Part of a small language model's weights.
Architecture: LayerNorm before each block, biases.
Training: a variant of SOAP for these matrices, 4386 steps.
Each number is 128 + 32 x the weight over its row's rms, rounded and kept within 0 to 255. Layers, rows and columns count from 0. Numbers have three digits each. The size before them is the row's rms in percent of the matrix's.

# layer 2 attention value, 96x96, rms 0.257, rows 0-95, columns 48-95
089:180113101153123170173086170191082148143162149120134117092180108146092084147148104101030088178132152142088129128139155112123142140113132162108099
098:136133104178121167151145108142163073150145090122100121135118116087149130081145154096181106079104138126064136168162164139159100095132159154144150
092:163161119145116091168104149159183145126116115111147119093089127156071088154178098122058148112168137187119174141172086108105182077175112164135100
088:137134136128097142131090121121163140135102071130161085115109193119117157104158113134114118126121163141134135157089124174116098072090156183170095
101:098144175084103132120165117089176121093101097096118125172138171187140141124113118131172164153070162096111071115194209117115117124142097159148140
103:100161137136136078148142126081092109179158102178136102155126114147094133096110102105124178175165140126084125164118147109167141109158093118104087
072:105110150137138083160096079120147179182128138061127140135118079127092140140154119123111110111170087065141124090115098124076091143154109182148097
095:219149164082177134129168121151146148172103107061152143116116082181079166120101127145058128165166129190110109145149098144118082149154106131082133
105:142135133111137166149164106121143064141117135144159155185134145163170118109154138170070146149125168133113164182083113101148085139097139111059091
116:083159175103134101112151122152167101125141179166093084064129088061102113108123096140189160100194123189158125153133107132131113151169082164159111
102:140140083146115132127139118084119127176127190133153144075125107144118099117127139116084120150094071099144133152145167139102165208134109127122144
107:118155106107153134101120128162128178098144099173152112113148154139127167159122082126135217126128136070126059124106120153168142167150154143133142
093:132121180162117138117120112103122084100145139113162139145111152159098128138105105144138139155114173158094141159077135138109142121173132171113110
106:138146133133151143084175092122056074122177113088175151165128085122116135185126182142140122112104138098166152062110118115090110122134164107125181
100:148155106090109121114151124085123064158151115074157098085061083141157106146136172173169157136080129089094188196139100189132087141144139146149108
110:132108111127081170123085117125159143094126085117157039121114112126151108156141139172153102075098149154139114075148131190156131088106157113118121
088:114139126153077158120131148093119048138071139172202085094119101130152168126085139167125099124062116103118165144117148092117118127117169141128156
092:097126127101091121141127140174163096069159133133127065147178166143185150178123159168092092148184150148095125150067098123154149148161126134156181
097:134088149135152121075134158152142163111139112217083128094157130124119163158082051141172128150165118159144095111120132133106199133137115124131100
079:149140118093136120134136104131094119084145155121100180141142122170109136135166068108130130127147114149126063154161150150075096141146198158151123
083:159177144072129101131113140080119174128118117121106118085108124151165156154117112092156107156116188182154141105130117168125078101178146146052156
090:168067154106127118099119138125137096136115102189066147116155101120173099073109179175145148150156116153152131177132166148111123144121118092110149
092:159150063144174103189145163070096118129171140120086118115120130100172165212115149152147142153147185188138130116119145116151099090154103135072103
091:099093084143144121177152105161150088145158135126112114119166093127096157126147162113132174114140138066129109127073136197149105160112143092186159
111:096149179182124118131109076086137129134137143137141140092139135114136121178157115119046119145090152072161144154183142163101128108173162215080162
110:084101094126137098140145132154115075157079141152102122118085122131196155122182221143163124129102188158134144141052175185116129145106141134135131
093:156140091153154085115141195156086137102138108091098119120080160126109129168131116138141134118157170118142086133101133128170149124138145124070175
104:148155150091128135098068145110106137110119057158102160126109120131114139191213146142092144118150105154139175073141144132160096107139115059129138
105:105128172086139154088085158130172111146120142140133228146071096179104094154117141162161178153159189091121112161160101095094154188169107121146127
077:147071114184105112120103161123133145139112076170086157166137154155156187081115143127116090070126090157072155141132119093141147134108168115160105
086:104167130163183167111103152119141137127117148112182207116151123169113121127075185154130110132157191088107131120152086112083116114149097119170063
093:084108125115096165142144158106101148107170176104088156124057102175131036115084138087154095085147110089169115148141110132180118112087096124185109
081:162187082177149143135106173105163121123175127122068137125145095167120158102126070123113150149129150083161153152151093134123162114152145146113137
090:103190143144149094100168100151121144180058070149142115177106113130101153169112156150105118102104151139096159108108109069118123135092138143130118
099:109149139127143146111115097165056149144101106097132162148046158090165082113109110120114128139175088131137134113172119190166129193170156132074144
083:121089123162178161140086137206095132197121122134104115116198095089045084167160143098074141094141196093147165120100153085144168138152133129119147
085:126142116161094112076147168138156140107147123170112138120135144113131123133139101164058129181124104076170136080076095168111144165145096084190144
098:173141110164155127171106119185139081184123087122093170162179088121115133129125121066143140149142104139153157176107132159098169101097120143138150
096:135094093147091183102103093093164156114182087144135143180146148129141153116127125212153116154123102098150144145128092168133077074079097126216149
086:183150106155135152126085138157214067082134147078158155097158108145067140161126105092129169145149144178115108108145113109188115099195158114133126
085:120144125153126160163101115073146095137127051139058149086124164170077128139049138113092174120130135137133137149165104116145222071081082146138161
097:117131112161143102113121149142100109117201116130118149150119095119103182146152116059100109119170092066110132106122158149144104118187172186186135
093:140133163124170152144167099102128124105136113089146171157147144095166097076175076163109145138117130160149164107099090127065087089128097124126163
092:139119111119159147115090120062128154143183087118117127084114190121149208148084149117095105202118119124158107113126114177154099075163162137118151
104:120152116108083107127122106186146144122133090188136122090141180205159154149156143104143142134057129141142167137111102153124106159083149106099142
097:108118150150096143185159111094103139121110173076168159115145140100105078116118139134166110135079148169155126093136161159181127134129151108119119
084:164193184155157132083159145150120094118125154128116122177162216115076147171098129136106162090091171089124176113098097121166133119085165119133162
074:147130176086122103137087160143119114149172172101116063150123103141202164154183116147091064157117146123128069167120117135114128107137136174066164
084:125183136097124138209156106133137144177069101116143086181145181140171105130101144179135140113120099125101115147104059091171095174109168128135174
102:125114142135129143147084127118180181118149132092215151179169202146109150097134138134091108103121137119109164163139121146126136188118146144106124
100:088118131152141125175158120123073123113148169107135095135171169079141154142103096090144154168077167184130156087134125159111100103173070167105064
089:093185104085143054197152162126155128143139088086079117119155178110130133114125143159119110083118105131129075109129150100154074128103112103146123
094:149117105130141166109112119099129141134144102136124152086039179115129134174098062087020129156126111105087128140148153118185127127100150143129076
094:118143093171141132078136150106081124112135175114099064098095171145143133205107130140137168111075156126139102117101142120151123122150043133136118
091:145132145133096140175127161171112167112105088089126156088089117094184150174153139195175121145034182136118118088163160107168139136149119132125081
106:141144076094136169080153159165155119088132161139095185087107107141136141221138192184066091141156153119114139129150145082097101176120109084109184
086:138090124103114146122119190099107163137132120134173101105130154055113158182125076149134084140107137126141115127139054121099202097095148149111130
085:138135109158122082086156078148159134064112133124140163188083144090140104109139140126151114134126191096137155172177131113090107114138072142083111
087:092098067141108178137085163113140134154078118090098082145138140178105127107145170058113103118106124175144165078141151116138132108071133130092088
108:139192169113113089144176086105149160067178137143096169119093080111154103118101070162099161120126090077135084142136163134092157113114061073105151
088:151086128141145114177153113138129177152153163111152101153165125071143140143117119099120114159182163084086131109084123136144153196093133134119139
100:143095102211162159117136067167094147099168101178106137142118090141140135138116082161077141112156107128098072150113146158064103160112172105097143
103:141186099193165115123089121101139065142078142132128120083152139105078092109084114109092128133140133196155166163142175159132160132130175168074080
106:135096158127085127131110119134097149138163091171180144134150069128090040145182092185150158101146140149095142148131122144113173169142135066132142
111:114150154093160090123128133171110219151046194144171129085071139132157117130101076177128138148139169130169099144119054106104154131162154128089080
116:120118115180104144135123156144137127110149124143138109110184126120157156170105145119137105149111129137136148138110131136129105177081098083161104
114:129185145140134107115159113171131133093108159138095137049139156069179162089149163164132104101092160176095121108070168124119097223131102120098181
101:152127119135113121154131199123148129153149158093059144172174175135110206097145217136104098195116186170105127105118112181097096085144146105133169
123:090156123111155105116169179075144121100110081108125180107101146129164110131088158133144137082159120107140172091132111094205180109130093047170127
108:143101063135164127174110128125159198152081126187173142105120166138166148099100098130132129144130130147153154135101126121147174169116054071122056
096:111176139050101111167156177161141139092109186082109110141116142145107084114123150103165122145111134141199126098108102155140077133126064115160155
115:076109153122172126069100174058099123121102112108104139165172149125121184113190143093125102172110131186168124105114146101066122091109138110145148
128:112134125114110091092100185135086151174139064060132141112141132139112105161167169123161103122155181157084152054111163151149193074145141111154126
113:122126125129129091040142144153142147080149063091063115157173189120129098137105068139141105120161181115110073107142135172125095120162128195152162
108:167098108136126200142159127107134084121135123122133155130137163115142109141114162116140124133133118100123152142176158052141148123131127104132068
105:105147103134158142114133118183058124112116120147224122112084125114129121114066076133148114134166121103080106096132127151145138111136067142118060
122:105076100130112132133160144131152119137121168141096114088176102106157121143080164126106068138093138168081190032122144093092109142127159098130109
105:147162152128166111083139191175068131130121162168112151197111094064131103130097128109126111134142107155137136151133154153101074155154115168127153
106:171183115076109092123132174144139112112092155122146189115140131093142179120095097186104122140078137132133139116133074129167090168091191109136113
116:129113118168158127092101212099142121077174153135132171113129123117098086114114149133134095127120172154163155078150110101130158123122144149057090
108:164099154107125107155081132076146158177109141095080090090115090072147151120126102105124127094126136149148102137110188102145168072156136131087151
104:089173187107134141092174076122125092114110183151069135169108118146168168082149173220155139080109151099127090099108138139165078105102096130126156
111:131149122131136104142144059165088168090111080088191096133123144064156128084117126107191117087186115137121128145189114147150074114090109129153080
092:183142190128152104092131138168149157132140111030115160097103122088126128083178157111164104133115075176088109108117165118134133141128108141149198
103:109161077173125122178116101120112154109162176095152165123140092054142149146116097175083114079153184085093134128168106104111107070179109089096120
104:066110132188102169124154105156161115141131177131163120155086050075149104111091181154147137139116200101159070120111102104106137182077094129079174
108:110166158103137120121161060080087137103160122143140098118161164159131192166117076131087136086096161145057136100109140129151136192194153109101145
107:141109088135105112155046142167131194071157137129122157145176163144125140112131091074092121162150108164157117137095129149179071171092103050150192
103:181114069120153163147145138071153152182120073089140145176151088148131185136149086092121076119096113103166104106155116175109120085129184118113156
114:113134101104169071124153168166151108128106107051072084143142167130151116130115143126159093160138170063130135163134100095100154160129119123124069
106:129154106135142109103176168111104156126161167083144122148129126147108134081109144115143138114114116113116079123187149113133138136105199123061066
114:138164043032144146097146116134142146124055119145106083111166097142129130112133172112152093117166113198157186111109109112118113149117124109075143
122:162161146051188113138136128106106144110161113079131103069158141133187140146142116168152091154171114183177185138097127183174135086116078065121084
101:131207171144145142141132047070099137116170108122116137138119123113165113079095081146058094082141167126131110178129092137092081135121136147084146
118:072162157156137133155191102129085124145169116150139107119139130092116135144149163119096082092121139120067143133103112141130126152100107126134095
098:128142057138115129085108124068139136155120178134165096072156156068114119219103091142085128101094141116126135103109131070080158170102180126133153